{"n_layer": 14, "d_model": 256, "n_head": 8, "n_kv_head": 1, "head_dim": 32, "d_mlp": 1024, "vocab_size": 2048, "activation": "squared_relu", "norm": "rmsnorm", "norm_place": "pre", "norm_eps": 1e-05, "positions": "rope", "rope_base": 1020.0, "rope_fraction": 0.5, "qk_norm": true, "attn_scale": 0.279, "bias": "none", "tie_embeddings": false, "parallel_block": false, "extras": ["some layers without attention", "local attention windows", "gated attention", "short convolutions", "capped logits"], "init": "normal", "init_std_qkv": 0.0303, "init_std_o": 0.0, "init_std_up": 0.0303, "init_std_down": 0.0, "optimizer": "muon_variant", "lr": 0.0107, "lr_mult_qkv": 0.5, "lr_mult_o": 3.0, "lr_mult_up": 0.901, "lr_mult_down": 2.0, "beta1": 0.95, "lr_head": 0.00627, "warmup_steps": 21, "schedule": "wsd", "decay_fraction": 0.804, "decay_shape": "linear", "final_lr_fraction": 0.0, "batch_tokens": [32768, 65536, 98304], "seq_len": 1024, "doc_mask": true, "train_tokens": 246500000, "steps": 4124, "dataset": "wikipedia_en"}
Each number is 128 + 24 x the weight over its row's rms, rounded and kept within 0 to 255. Layers, rows and columns count from 0. The size above them is the row's rms in percent of the matrix's.

# layer 9 MLP down (transposed), 1024x256, rms 0.0825, rows 237-289, columns 0-63
size [ 97  99 100 107 104  95 101 103 100  91  99  96  96  92 105  99  99 103  94 102  91 102  96  97 104  90 101  92 111 103  93 105  97 103 105  94 104  96  99 102 103 113 102 106 106 111  99 101  96  98 100 104  92]
[[111 165 112  90  92 142 170 134 141 149 136 110 126 140 144 128 126 193 127 148 138 126 158 164 126  97 126 121 170 111 173 118 106 144 113 145 148 144 161 152 125  97 111 133 139 117 107 133 101 131 133 140 111 194  81 160 109 134 148 111  94 155 128  99]
 [175 121 175 138 112 129 167  86 163 166 123 127 129 128 130 122 118 147 117 157  76 109 130 126  88 118 140  76 120 143 115 138 143 166 120 149 104 126 133 134 127 138 139 102 130  61 118 122 117 110 101  79 103 134 102 100 157 110 103 131 131 161 133 137]
 [110  94  59 159 130 131  97 154 128 109 115  78 142 117  92 155 138 142  97 167 142 121 105 137 150 131 105 115 114 165 107 152 138 161  97 121 166 123 112 134 137 112 145 107 130 126 137 130 122 114 128 108 114 132 107 171 128  85 120 100 126 147 138 143]
 [150  97 161 131 106 116 113 130 153 102 102 120 107  93 103 162 122 122 105 104  91  92 200 111 175 128 151 106 179 157 120 102 161 198 128 127 111 157 151 150 109  95 124 154 108 127  91 140 131 136 105 118 134 181 142 109  98 100 111 140 167  96 117 151]
 [ 82 160 126 155 133 135 169 149 154 147 122 104 106 130 120 139 132 135 155 143 189 139 139  93 138 110 137 127 152 172 104 106 122 126 160 117 128  60 137  94 188 119 112 171 128 125 136 113 157 126 138 185 136 130 138 130 150 142  86 156 149 121 143 152]
 [166 115 107 149 116 115 109 124  99 120 147 129 141 155 108 116 144  89 119 195 138 176 114 164 132 126 155 110 131 141 103 140  98 181 144 118 135 128 114 115 150 160 155 148 150 123 148 126 119 123 128 143  87 110 139  99 118 139 138 151 155 114 149 155]
 [ 98 124 156 101 163 125 109 120 128 155 112 103 135  94 134 114 156 121 140 130 122 165 122 134 105 140 125 130 134 155 114 130 121 129  90 118 167 135 139  70 160  95 121 138 136 123 178 143 137 123 144  91 141 128 124 120  87 135 137 124 130 138  97 166]
 [147 131 136 134 138 110 133 137 146 111 119 131  91 131 117 127 129  97 158 109 109  91 164 157 138 132 111 133 121 133 113 147 108 157 120 150 161 137 154  98 147 155 123 142 144 112 143 151 171  68 101 120 138  50 147 129 131 134  93 100 114 146 111 105]
 [109 114 158 141 129 117 138 111 132 148 142 142 123 147 115 128 117 112 108 134 121 114 137 126 131 108 114  82 180 128 124 108 101 122 155 159 155 174 125 147  81 123 115 136 137  93 153 149 143 135 136 142 125 124  87  99  97 154 140 112  95 135  89 124]
 [119  94 160 105 184 198 151 161 115 114 123 118  87 113 151 147  44 135 160 142 112 144 124 139  98 103 138  92  90  95 109 149 105 213 134 147  85 109 150 119 114 119 134 149 123 119  87 151 131 148 107 103 166 168 161 148 140 102 107 116 133 203  99 167]
 [114  95 116 107 105 138 101 151 145 119 116  95 153 125 161 168 115 155 134 127 106 104 112 128 104  90 106 123 125 139  73 146 133  73 160  79 130 115  78 129 138 154 131 191 157 145 137 181 104 102 163 147 142 125 147 154 105 193 119 108 118 105 112 114]
 [ 93 142 133 103 112 141 167 149 139 120 133 130 128 132 105 135 123 168 114  85  69 117 136 122 163  98 158 112 131 106 160 102  92 167 152 121 117 142 119 143 143 128 139 102 174 119 122 109  97 130 115 112  88 141 208 100  89 164 121 127 149 176  76 160]
 [113 146 129  74 109 134 131 138 126 152 131 118 142 134 109 122 137 131 115 142 140 137 119 143 186 139 114  85 170 122  95 118  81 144 112 119 106 108 126 128 108 141 142 167  92 177 136 142 141 141 136 111  77 149 118  94 112 178 133 123 156 124 111 133]
 [107 131  92 172 112 114 164 114 103 118 144  97  99 158 159 122 147 116 118 156 160 125 159 119 121 119 154 171 134 139 138 150 130 115 107 104 143 139 130 159  62 167 125 109 108 118 138 127 135 145 122 159 139 133 121 154 111 153 109 126 107 149  92  93]
 [114 124 176 139  90 120 105 105 140 151 118 124 121 135 128  87 142 138 119 159 138 109 145 134 132 138 145 166 138 126 119 111 121 139 169 109 146 122 143 151 140 139 171 204 154 156 142 160 132 133 106 152  80 178 124  87  88 151  98 153 183 144 123 137]
 [146  89 155  77  98 180 166  69 123 109 149 126 103 138 182 137 108 105 120 109 112 159  99 172 145 128 130  78  99 111  97 124 150 118 101 137 158 133 145 104 118 114  99 161 131 121 119 143 148 163 146 139 105 132 108 136 119 106 126 123 141 118 106  99]
 [123 128 135 126 161 142 119 128 102 128 150 188 115 160 121 130 135 127  93 163 135 148 170 137 141 152 148 123 107 117 154 109 123 140 101 119 120 122  81 122 136 123  98 121 136 125 116 154 140 124 112 144 128 120  83  87 114 134 121 129 157 146  99 114]
 [133 131 149 111 136 131 188 163 139 129 163 168 160 104 117 187 118  63 145 125 117  98 140 135 114  89 110 100 157 177 114 141 127 130  80 148 140  94 130 119 159 108  94 122 115 119 126 160 128 121 129 112  75 142 100 117 167 127  96 131 113 138 124 113]
 [161 156 158 144 166 188 122 115 120 148 121 156 143  98 155 146 176 106  90 158 166 123 115 107  76 149 147 130  84  93  73 131 140 119  97 103 118 156 167 109 102 146 120 175 124 125 115 155  91 106  86 142 159 119 134 114 111 120 113 110 109 108 132 119]
 [ 95 183 140 103 169 132 121 157 156 137 143 120 160 103 111 154  92 111 139 156 151 136 105 149  91 181 115 158 117 127 140 120 130 104  93 121 144  99 199 144 168 108 133 146  96 129  86 154 138 113  80 142 100 149 150 131 120 138 139 165 167 111  83 145]
 [115 110 157 155 134 119 149 133 123 130  95 100 159 125  97 115 113  69 114 153 161 137 130 123 111 122  89 139 142 113 110 112  95 120 126 128 128 109 119 165 145 178 102 182 164 145 157 137 160 121 106 137  79 166 100  96 115 167 149 152 132 166 101 121]
 [ 98 171 119 109 157 123 115 116 102 157  97 155 126 138 110 150 177 140 119 111 146 114 133 126 138 116 127 103 102  92 122 154 163 146 126  99 185 158 162 122 122 106 125 142 142 110 102 150 144 183 140 130 154 162 177 111 114 116 125 134 142 130 140 105]
 [112 171 148 132 159 128 136 154 106 153 109 145 113 110 146 106 104 123 117 109 124 149 127 145 154 109 121  99 126 115  73  62 109 124 157 116 164 162 110 133 147  95 143 153  99 150 129 105 182 145 177 140 134 135 122 108 127 110 171 142 150 127 129 149]
 [125 100 148  91 101 128 133  96 108 120 138 135 138 130 189 150 149  64 145 152 145 159 120 152 110 129  70 148 106 133 135  97 113 134 186 134  95 140 120  94 116 163 119 107 159 129 127 141 137  91 144 113 148 114 137 160 159 105 161 111 105 124 120 131]
 [ 96 148 140  82 115 133 166 132 119 118  84  88 143 135 125 121 104 144 107 116 117 144 126 156 157 135 132 180 117 102 164 150 110 144 105 124 118 102 129  97 112 137 161  80 138 113 119 127 149 139 112 170 186 161 130 107 125 150 148 161 157 145 161 115]
 [147  93 130 110 137 180 106 111 162 121 112 136 134 101 119 128 141 167 100 140 122  99 109 135 154 144 149 129 124 141 143  91 118  98 173 118 134 125 112 172 106 127 108 136 165 130  95 128 139 126 169 127  98 121 166 172 145 114 108 130 126 134 138 147]
 [ 95 124 132 113  83 117 144 109 123 105 121 135 115 137 120 108 126 143 139 127 130 123 138 116 132 142 130  91 106 135 108 126 123 120 123  99 186 128 136 118 120 110 145 146 139 114  75 157 113  96 113 110 115 130  84 107 119  99  91 143  83 164  82 141]
 [127  94 124 120  96 178 112 159 158 146 113 102 151 106  84 100 160 118 119 148  86 154 190 112 164  85 148 154 122 168 146 118 135 117 148 133 143 149  79 168 116 114 117 108 194 135 132 144 121 178 134 146  92  99 141  76 122 118 127 126 143 189 107 118]
 [133 121 126 121 143 155 138 161 128 122 132 136 119 139 136 152 152 166 147 127 113 157  65 118 147 172 107 109 135 111 115 109 116  73 121 160 154 132  95 112 167 137 138 150  80 129  87 141  99 107 161 136 121 159 127 116 123  93 162 145 117 124 112 106]
 [157 133 134 118 115 102 123 148 142 131 129 107 124 116 123 185 120 102 129 117 135 118  95  77 157 104 142 141 144 173 148 153 106 123 132 103 161 165 113 133 100 114 166 133 135 140 141 168 122 163 124 149 151 154  85 116 141 129 143 137 131 125 101 128]
 [ 97  85 146 115 107 133 147 105  89 145 140 174 105 168 165 151 148 116 106 144 118 118 102 174  91  91 107 117  93 150 146 126 102 146  97 131  86 150 123 161 170 128 154 155 139 110 101 104 135 179 115 143 113  91 154 126 132 153 156 120 126 169  96 111]
 [129 127 134 111 106 124 120 142  89 149 136 135 128 132 129  57 120 138 125 125  91 118  62 152 131 125 130 137 123 163 141  89 110 144 124 162 139 109 151  95 121  57 168 120 148 147 133 144 153 129 147 149  96 118 138 109 142 143  88 106 113 139 149 117]
 [139  86 128 139 140 120 162 141  98 145 147 125 108 118 150  93  84 111  89 122 207 112 130  96 137 127 152 143  96 112 169  83 115 120 107 142 123 151 133 114 101 150 113 142 126 118  88 111 159 153 146 117 126 129 107 142 106 107 124 140  92 101 122 136]
 [152 152 148 134 143 114 101 140 125 156 105  94 115 132 152 158 152 152 119 125 125 166 139 126 122 141  61 106 159 164 126 136 122 162 154 114 158 106 131  92 144  98 141 130 148 148 138  98 132 148 153 125 173 113 159 133 130 117 105 112 143 143  66 108]
 [158 119  97 149 126 133 161 152 144 134 161 131 147  94 155 127 125  84  72  94 151 107 141 147 116 132 153 160 143  88 120  90 123 129 104 142 172 156 111 140 133 114  90  92 112 136 160  99 152 107 116 153  84 160 117 107  95 138 152 104 146 134 123 115]
 [109 121 147 143 169 152 165 126 142 131 143 153 155 127 125 128 114 135  70 139 140 145 156 135 174 107 136 124 117 106 164 130 149 157 159 128 148 145 129 169  63 122 124  90 145  91 122 150 139 111 130 117 110 142 131 109 109 158  80 172  97 147 155 169]
 [110 123 129  96 123 163 123 111 137 152  97 125 110 155 124 147  99 100  77 123 138 162 103 134 157 153 132 126 121 139 114 143  83 129 138 175 136 146 127 121 119 112 147 126 158 111 162 112 132 146 124 145 128 140  83 111 150 113 119 138 150 102  93 141]
 [114 135 125 124 159 143 179 128 155 123 120  60 106 118 105  81 107 128 133 137 142  85 120 130 131 102  76 138 123  91 114 114  98 105 136 140 133 133 135 132 174 109 112 127 130 142 120 141 106 125 153 138 168 130 141 116 124 150  89 138 129 144 127 147]
 [151 129 120 173 163 168  97 172 133 132 109 205 156 119 125 125 128  76 141 156 174 106 141 127 133 166 178 126 160 129 119 102 176 153 143 138 120 143 135 109 132 115 126 136 135 121 108 127  56 140 150  79 104 135 121  88 128 151 125 109 121 133 130 170]
 [105 121 146 124 137 125 153 101 124 105  90 134  71 129 126 113 100 124 119 150 109 135 156 158 134  98 105 140 161 127 136 142 107 150 132 113 115 122 136 148 149 105  96 140 159  97 124 120 135 127 128 125 106 146 182 173  89 119  99  83  90 132 136  95]
 [138 129 139 143 176 123 154 108 117 124 129 147 108 130 102 143 128 115 172 122 149 151 107 155  91 124 141 141 107 146 135 161 101 131 162 117 134  69 118  94 151 115 105 102 129 123  95 164 143 116 175 139 103 127 154  99 145  81  99 116 171 173 147 142]
 [138  78  98 129 140 121 159 150 133  91 124 119 140 135 126 119 120 110 120 128 150  95 116 128 114 148 116 126 136 155  86 168  91 119 120 153 115 112 112 118 146 120  95 160 105 100 114 146 137 169 157  97 115  85 159  89 110 123 157 114 138 116 129 158]
 [162 150  97 137 131 122 147 160 116 145 124 131 129 163 149 130 114 122 129 120 152 112 152 169 162 129  89 117 134 144 104  54 123 107 116 163 126 152 150 150 101 109 157  95 112 152 119  86 140 116  92 130 109 102 120 129 200  99 103 147 128 139 111 135]
 [138 169 171 141 120 155 156  84 141 130  90  69 198  90 141 122 132 128 111 102 142 114 108 122 144 137 110 120 156 142 157 148 110 159 103 148 124  84 165 101 147 140 116 115  98 156  92 154 131 154 130 118 170 159 131  84  95 118 148 120 110  88 150 139]
 [130 140 148 143 137 167 103 139 122 105 130 122 128 146 143 147 108 158 137 178 102 132 166 146 167 148 109 137 118 138 157 149 150 178 118 117 136 135 100 112 140  99 137 140 127 146 148 131 132 135 138 150 125 135 126  98  84  81 116  93  98  97 163 162]
 [123 116 120 124 174 127 140 179 116 121 110 129  99 146 129 139 130 103 167 112 145 133 104 103 118  95 176 112  86 186 164 123 123 143  85 107 143 138 144 125 120 109 155 139 201 128 145 119  97 112  78  78  64 106 142 136 118 137 150 110  94 109 166 117]
 [ 94 154 129 115 121 128 123  85 172 122  88  97 104  92 155 120 126 107 168 106 157 121 103 144 152 123 127 168  98 180 104 136 116 107 123  63 139 134 107 135  98 112 132 124 122  95  95 120 130 132 102  94 151 125 126 141 120 157 158 146  76 166 166 145]
 [114 132 154 151  92 153  78 124 160 128 181 128  85 116 138 106 151 125 152 155 190 146 168 134 127 143 108  98 138 105 164 122 107 107 172 103 157 112 123 136 156 105 160 124  97 114 174 110 150 150 130 121 128 103  59 127 125 101 139 106 158  92 143 131]
 [107 146 144 136 137 134 178 151 129 107 139 137 103  97 136 119  97 120 150  94 140 141 135 131 105 129 101 105 127 113  98 135  97 143 128 160 185 135 139 150 131 132 143 142 129 150 115 125 151 144 122 122 143 158 120  95 122  55 144 145 110 119 125 155]
 [ 91 152 116 156 151 131 112  91 141 139  82 125 100 154 155 105 151 120 148 106  86 110 107 126 133 118 127 144 152  96 100 127 115 146 148 138 119 172 114 109 139 147 104 128 150 137 115 171 149 147 176 125 147 147 150 159 151  88 148 105 150 138 102 132]
 [114 158 163 105 110  71 161 110 167 145 127 144 159 129 137 168 130 137 124 154 134 125 146 117 120 113 149 136 141 113 144 126 128 148  93 160 107  95 153 154 158 169 101 122 101 165 121 135 174 153 116 122 115 143 160  78 136 119 103 134 135 129  95 168]
 [109 143 125 140 149 179 146 126 138 108 109 134 138 134  93  84 120 107  97 103 131 140 116 120 184 152 151 165 121 153  97 144 151 109 173 124 134 119 153 116  85 127 160 139  80 166 115 113 129 107 131  73 141 121 149 124 121 139 124 163 129 137  59  99]
 [117 136  91 136 179 158 126 107 173 118 170 107 130  87  96  92 124 128 156 121 158 142 170 122  92 139 161 102 117 117 142 137 153 146 174 131  79 151 118 124 101  94  84 119 159 135 122 180 149 168 156  98 122 145 121 142 111 141 127 148  99 105 124  86]]
# layer 9 MLP up, 1024x256, rms 0.0744, rows 238-289, columns 0-63
size [100  99 110 117  92 103 104 103  92 104 100  99  91 103  91  96 104  87 104  92 104 103  93 101  84  96  93 115 104  90 108  95 109 112  95 104  94 107  96  99 115 105 105 110 108  97 106  95  98  99 105 104]
[[118 121 140 139 107 133 112 136  99 164 112 170 158  95 159 149  71 163 118 107  89 137 126 115 156 122 121 140 145 125 168 177 126 114 131 100 108 103 124  95 114 151 149  90 160 125 135 130 128 138 138 138 120 104 116 129 137  78 144 100 130 100 166 145]
 [137 101 110 156 113 133 108 152 178 106 134 114 117 143 100 107 142 116 125  94 141 166 141 104 184 157 156 126 120  99 131 123 152 144  98 129 122 147 158 143  86  80 105 120 169 132 132 141 136 190  67 162 127 156  91 118 140 122 112 136 149 116 169 188]
 [131 142 114 164 164 141 106 135  91 110 194 135 112  68 121 121 149 144 150 144 123 100 131 149  92 139 105 170 107  71 159 128  97 108 110 181 134 129 127 106 132 135 131  74 134 146 118 132 108 110 130 151 149 110 101 148 146 123 126 144 107 115 156  78]
 [170 104 139 132 127 144 118 170 141  87 131 129 129 149 126 176 118 153  90 134 114 147  93 116 101 136 120 109 102 154 145 126 137 150 142 138 130  78 151 125 165 131  96 122  85 134 120 158 116 158 108 161 144 120 146 114 158 132 129 128 153 146  78 139]
 [116 143 145 104 122 114  93 109 116  82 118 152 131 135 103 107 108 120 123 109  86 109 141 110 137 130 133 118  60  76  87 104 155  82 134 145 150  87 111  91 137  77 118 127 145 119 130  97 164  83 115 124 137 107 109  82 100 150 150 136 160 125 108 125]
 [139 129 123 183 108 120 171 113 137 112 112 130 142 118 123 159 125 108 151 121 123 179 127 120 139 116  92 113 110 135 151 127 129 116 137  98  83 175  76 142 130 101 127 109  91  75 176 110  92 150 108 188 154 138 138 119 106  77 122 121 116 133 121 154]
 [161 114 142 138 148 150 134 167 130 105 118 167 120 109 121 137 137 157 151  95 142 150 136 100  93 109 128 137 101 122 154 135 109 106 132 123 154 123 111 121 109 176  75 175 106 143 124 100 142 115 134 100 119 112 112 122  89  85 120 154 113 155 131 141]
 [104 151 202  91  87 120  95  97  88 117 147 160 123 102 140 138 126 105 152 141 143 157 120 131 148 134 131 117 129 102 118 109 155  81  83 105 167 112 106 170  62 174 110 124 136 107 145 105 112 135 146 170 152 137 137  98 131 139 146 106 109 123 112 156]
 [147 143 136 143 101 139 148 116 133 138 150 123 119 150 142 116  82 122 109 125 152 104 121 123 148  94 146  94 119 110 143 143 122 115  63 113 112 123 123 150 130 116 156 145 117 144 132 139 137 140  80 106  97 119 116 160 103 152 116 182 112  94 106  88]
 [118 147 102 119 116 147 116 144 104 117 171 137 126 146 105 106 156 103 135 155 149 130 102  80 120 124 118 150 162 171 109 140  96 135 127 154 124 111 140 138 130  89 138 141 128 128 167 123  83 105 153 194 162 113 144 155 136 136 167 141 152 102 100 150]
 [117 122  95 132  94 128  92 155 132 112 158 175 147 106 125 175 139  93 127 145 124  87 116  95 111 150 112 140 167 152 121  99 121 119 133  91 118 124 126 107 133 101 164 142 130  95 133 140 165 136 133 168  81 124 113 154  83 160  85 128 144 130 149 189]
 [128 165 155 112  89 130  86 124 150 134 144 134 108 120 102 123  95 132 156 112 154 105 123 120 120 132  99 130 136 118 146 140 128  94 151 137 135  92 164 167 117 112 143 122 134 132 141 152 121 170  96 149 156 137 106 132 111 132 152 101 165 147 121 108]
 [111 139 134 155 102 160 125 112 137 194 133  73 135 166 100  92 142 138 183 101 152 124 108  84 137 175 105  89 133 113 119 132  97 144 114  84 123 123 139 141 131  89 138 152 141 112 117 113 137 120 119 165 136 136  88 138 123 119 100 152 161 157  63  82]
 [120 134 129 127 136 181 141 169 138 123 126 136 123  81  66 101 137 150 157 123 124 131  82 143  90 143 114 133 104 148 123 112 143 136 106 129 168 103 135 163 156  94 121 126 169 130 113 137  91 157 137 158 168 152 165 109 134 174 109 127 128 123 169 102]
 [157 117  77 127 157 115 130 118 155 102  91 101 118 133 141 145 156 100 166 141 148 161 114 137  68 101 152  74 148 114 136 126 119 132 142 149 134 104 132 106 130 147 106 181 165 144 136 171 104 112 125 118  76 130 113 156 124  80 165 154 101 164  96 140]
 [131 100 115 140 129 165  98 139 121 108 142 166 126 124 130 160 122 135  94 140 126 131 146 143 124 108 130 151  93 141 128 125 122  94 137 146  74  98 162  94 110  93 125 114 196 122 132 144 169 113 157 136 145 118 139 144 158 120 167 168 103 114  88 163]
 [127 154  96 130 183 119 128 104 115 152 172 107 138 145 145 154 155 145 161  77 120 136 153 122 156 122  86 151  93 154 112 167 100  85 106 146 178  95  84 125 140 105 106 134 138 128 103 105 128 135 127 118 153 117  94 158 133 149  70 143 110 141 106 148]
 [ 94 143 145 132  90  88 120 143 139  77 106 161 133 130 145  85  90 123 184 113 143 166  91 113 151 154  97 148  98 136 129 107 127 132 159  87 132 158  89 126 147 129 106  98 163  84 141 115 118 129 160 119  65 139 130 167 109 142 155 131 137 123 157 119]
 [109 126 167 159 120  88 136 133 134 158 147 113 125 167 143 115 120 148 111 135 114 122 115 156 138 150  89 129 137 147 175 159  99 125 124 126 120 113 133 137 111 119 103  57 125 126 127 139 107 129 157 180 150 136 111 135 109 114 137 153  90 133 115 131]
 [128 133 134 182 130 174 124 122 117 120 149 118 101 123 131 106 169 132 102 145 156 130 135  96 150 151 139 139 145  93 126  86 133 129 121 117 122 159  97 119 112 121 144 149 111 100 120 124 133 161 161 137 143 127 125 117 109 109 139 137  98 125 141 137]
 [ 78 135 123  76 137 136 114  98 186 144  96 144 122 180 159 147 136  94 134 102 167  75 169 159 132 142 117 114 125  96 135 175 125 111 109 132 108 147 116  89 143 111 123 117 131 115 108 119 117 118 145 112 133 138 110 137 117 118 148 142 118 117  81  80]
 [109 149  85 148 112 140 111 145 104 124 108 132  97  70 148 128 124 132  92 101 116 132 147 151 152 134 175 161 189 158 106 129  87  95 143 121 164 128 128 144 154 167 110  86 119 104 137 103 126 152 143 105 187 132 150 141 121 142 157 138 122 111 102 153]
 [150  95 106 144  80 118 124 150 149 145 123 166 129 126 134 105 153 103 106  98 152 123 113 141 102 129 101 134 114 132 105 116  98 112 124 140 130 121  91 149  72 139 148 132 144 146 107 152 131 114 122  95 123 123 131 109 122 128 138 139 102  99 142  94]
 [164 152 177 108 164 161 132 108 133 125 126 122  95 130 126 122 108 122  63 110 166 154 147 151  78 114 125 160 136 104 115 121 135 123  90 106 142 128 143 135 110 139 156 100 117 165 158 129 115 115 131 113 161 154 111  83 125 115 127 128  74 141 156 144]
 [129 160 159 152 142 149 122 111  74 120 127 139  88 155  99 102 101 113 151 112 130 125 126 112  71 127 155 111 113 136  83 106 124 159 128 119 149 184  81 114 119 103 134 142 143 127 148 133 102 108 109  83 136 113 119 162 116 145 135 128 175 120  81 129]
 [ 74 109 135  89  85 102 132 111 114 114 115 104  88 145 111 138 121 133 157 124 126 103 112 115 131 135 106  78  86 133 115 122 164  77  85 159 175 142 111 133 142 104 127 159 127 145 116 105  78 160 112 136 119  97 125 154 143 115  65 134 111 139 125 159]
 [129 129 111 143 145 100 175  89 114 131 128 157 147 116 122 115 108  90 139 153 153 159 113 157 138 119 173 122 117 129 132 123 129 133 128 148 100 158 148 135 105 172 142 119 130 106 171 111 130 112 138 139 155 120 148 170  89 120 150 123  81 115 110  76]
 [191 125 147 101 157 118 102 100 102 147 110 154 133 124 125 133 160 140 137 145 164 120 113 157 128 106 121 145 123 101 127 108 129 112  86 118 141 125 174 155 128  79 112  82 160  71 153  98 151  90 156 135 122  96 148 111 139 105 163 124  90 118 103 154]
 [177  96  94 124 102  84 144 124 115  92 123 124 133 138 124 118 126 140 132 132 130 150 162 112 162 125 133 139 152 113 122 118 150 109 147 104 133 126 121 141 135 141 121 121 129 166 110 118 127 113 105  90 142 132 112 112 119 130  86 138 158 164 113 124]
 [102 148 105 126 101 102  92 121 152 149 131 120 133 125 111 150 109 119  80 122 138  89 113 142 113 147 106 178 107  97 129 139 147 157 122 127  91 115  96 172  99  80 155 156  95 112 140 139 104  82  95  91 117 127 154 150 187 116 120 149 142 143 155 134]
 [120 101 115 153  91 125 125 129 160 131 114 104 120  98 174 161 141 177 129 169  92 125 116 120 141 108 112 144 169 134 111 143 133 138 101 109 104 139 138 139 129 150 122 102 113 137 170  93 120 142 157 127 146 145 105 146 109 106 116 158 110 116 125 152]
 [ 78 103 126 140 130 165 116 117  93 126 120 128 148 155 104 107 117 118 134 137 111 139  99 124 121 174 125 149 140 129 123 147 114 147 101 146 111 105 151  87 156 162  96 104  71 123 128  60 138 113 150 161 112 164 104 139 124 113 124 152 117 108  86 130]
 [151 123 141  76 161  98 158 126 147 117 102 146 161 120 156  86 101 104 133 113 127 102 143 134  95 129 122 180  75 106 191 121 114  97  89  62 159 103 118 104  99 111 113 138 118 142 153 112 126 144  88 136 147 105 152 128 137 135 105 139 128 111 111 119]
 [157 110 138 150 126 125 117 104 112  81 102 118 135 148 141  85 140 143 119 173 135 170 116 113 118 168 180 134 125 152 171 121 178 164 110  95 121 170 113  85 139 126 129 107 104  93 103 132 107 134 107 134 157 134 124 104 143 108 159 117 106 162 115 152]
 [144  86 112 111 166 117 107  89 113 103  85 176 159 159 110 140 117 169 121 124 143 155 118 119 147 136 135 155 142 115 123 124 152 144 115 149 151 160  96 116  82  96 131 166 136 109 132 106 143 101  99 123 133  74 126 140 124 155 132 140 112 140 117 139]
 [143 151 131 163 174 121 105 173 123 147 144 125 137  95 174 129 160 164  88 142 181 107 124 122 104  99 131 111 107  88 161 148 131 109 123  89 135  96 128 130 152 106 126 142 133 116 120 176 148 129 106 132 126 144 123 130 112  77 150 122 112 111 106 127]
 [162 171 125 101 119 153 134 145 130  57 138 170 130 148 153 130 212 145 126 128 112  95 113  91 134 107  95 166 147 127 111 118 145  99 109 141 138  96 118 112 130 166 117 114 136 143 112 153 164 157 147 122 130 126 153 122  90 107 138 124 109 125 126 143]
 [128 155 170 182 112 114 116 148 126 151 125 115 174 105 134 134 141 111 138 168 100 115 144 129 135 138  55 142 158 153 176  87 141 105 118  94 120 102 147 145 150 115 111 153 155 111 132 126 114  72 110 114 116 146 110 121 131  93 122 164 121 118 113 105]
 [134 166 114  95 136 110  80 130 176 135 127 154 141 149 129 105 134 139 122 104 112 109 105  92 101 142 146 104 113 131 151  90 135 124 147 149 128 128 140 117 127 107 139 123 103 112 104 103 107 129 103  91 100 106 145 110 144 159 110 170  97 124  95  93]
 [124 123 145 172 144  93  82  87 137 117 148 177 134 108 149  97 138 130 148 124 116 147  98 101 131 127  98 122 171 137 107 155 129 122 136 134 116 122 111 129 120 115 114 126 157 107 146 107  95 121 149 137 100 123 150 163 138 135 132 162  94 143 113 116]
 [127 117  96 102 118 107 135 128 132  82  78 121 127 139  76 179 150 108 122 157 164 141 115  90 153 170 123 147  89  95 131 107 129  81 158 111 119 117 101 101 139 134 140 169  82 170 133  92 107 161  93 110 121 135 125 142 119 115 142 144 160 150  73 143]
 [135 170 150  97 137 115 131 128 123 141 116 172 140 123 115  95 129 120 143 139  77  99 102 127  86 119  96 128 158 125 138 135 140 119 124  90 100 101  88 158  82 113 159 171 134 161 114 134 108 156 113 132 100 108 166 131 180 125 104 145  84 111 122 131]
 [111 149 148 141 151 148 113 113 112 187  84 109 148 155 106 159 101  53 177 120 110 142 120 100 145  90  65 148  90 127 122 144 140 143 136 131 135 116 163 169 110 109  85 183 121 103 112 123 128 122 168 157 145 118 143 157  96 148 149 112 130  92  79 139]
 [136  93 154  71 136 123 113 122 144 118 147 176 123 132 142  90 159  90 141 142  97 129 144  90  92 109 133 155 117  94 131 112 118 131 116 166 143 138 111 104 170 107 114 126  95 112 105 138 161 113 116 145 149 139 131 109 129 126 146 113 116 109  69  74]
 [179 121 114 144 125 123 118 163  91 127 137 139 114 127 111 126 108  99 100 148 115 126 135 103  81 121 151 153 105 153 140 135 137  92  99 129 117  82 123 126 159 133 122 167 125 142 137 116 125 155 104 120 136 172 116 137 120  98 142 131 143  94 132 156]
 [153 150 119 109 118 120  93  79 120 124 122 137 123 112 152 122 112 151  96 118 104 110 146 130  87 104 102 143 184 120 102 117 117 150 173 125 184 148 107 144  90 140 127 135 116 134 149 126 136 124 127 107 165 157 175  95 145 113 158 128 130 185 125  80]
 [ 83 105 131 126 104 139 125 137 127 152 148 116 116 119 112 160 150 159 121 175 113 154 128 128 109 112 137 136 153 119 106 125 158 135 124  95 146 142 102 132 101 110  88 126 171 124 101 143 147 126  69 116 156 111  96 104 170 169 159 142 146 147 143 130]
 [114 131 164 133 142 116 145 132 117 134  91 157 119 109 102 103 147 105 160 112 145 172 129 120 110 124 126 108 124 109 131 149 116 112 101 134 170 116 114 115 151 169 119 172 125 116 116 152 117 119 106 156 117 148 133 116  90  96 129 119 178 119  86 160]
 [126 143 115 158 135 127  98  77 136 101 104 117 130 125 128 140 114 139 127 129 132 100 104 111  98 123 118 127 161 128 147 153 159 117 172 112 125 128 161  70 123 150 149 116 117 107 139  92 151 112 130 136 173  76  75 123 133 147 161 147 109 169 131 149]
 [162 123 160 120 158 100 148 110 108 140 147 142 105 125 124 144  94 102 145 141 129 134 125  99 146 149  99 169 150 100 133  99  78 116  90 128 126 172 131 142 167  98 105 120 100 116  58 141 116 105 152 135 103 117 105 199 100 157 141 168 149  92 142 117]
 [123 110  98 128 132 145 158 110 150 145 121 135 161 106 123 127  90 119 144 105 122  92 109 154 161 141 109 151 147 145 154 136 146 116  90 140 129 135 158 137 113 145 168 101 120  97 126 107 171 146 155 109 188 100 148 132 146 117 130 141 126 112 143 144]
 [162 121 103 136  83 135 130 106 134  72 115 139 164 101 123 140 134  98 125 162 121 139  77 138 147 120 120 140 208 122 133 123 123  64 106 139 146 113 144 109 120 160 153 162 135 136 120 126 118  88 154 119 145 129 116  99 114 145 133 121 132  82 132 154]]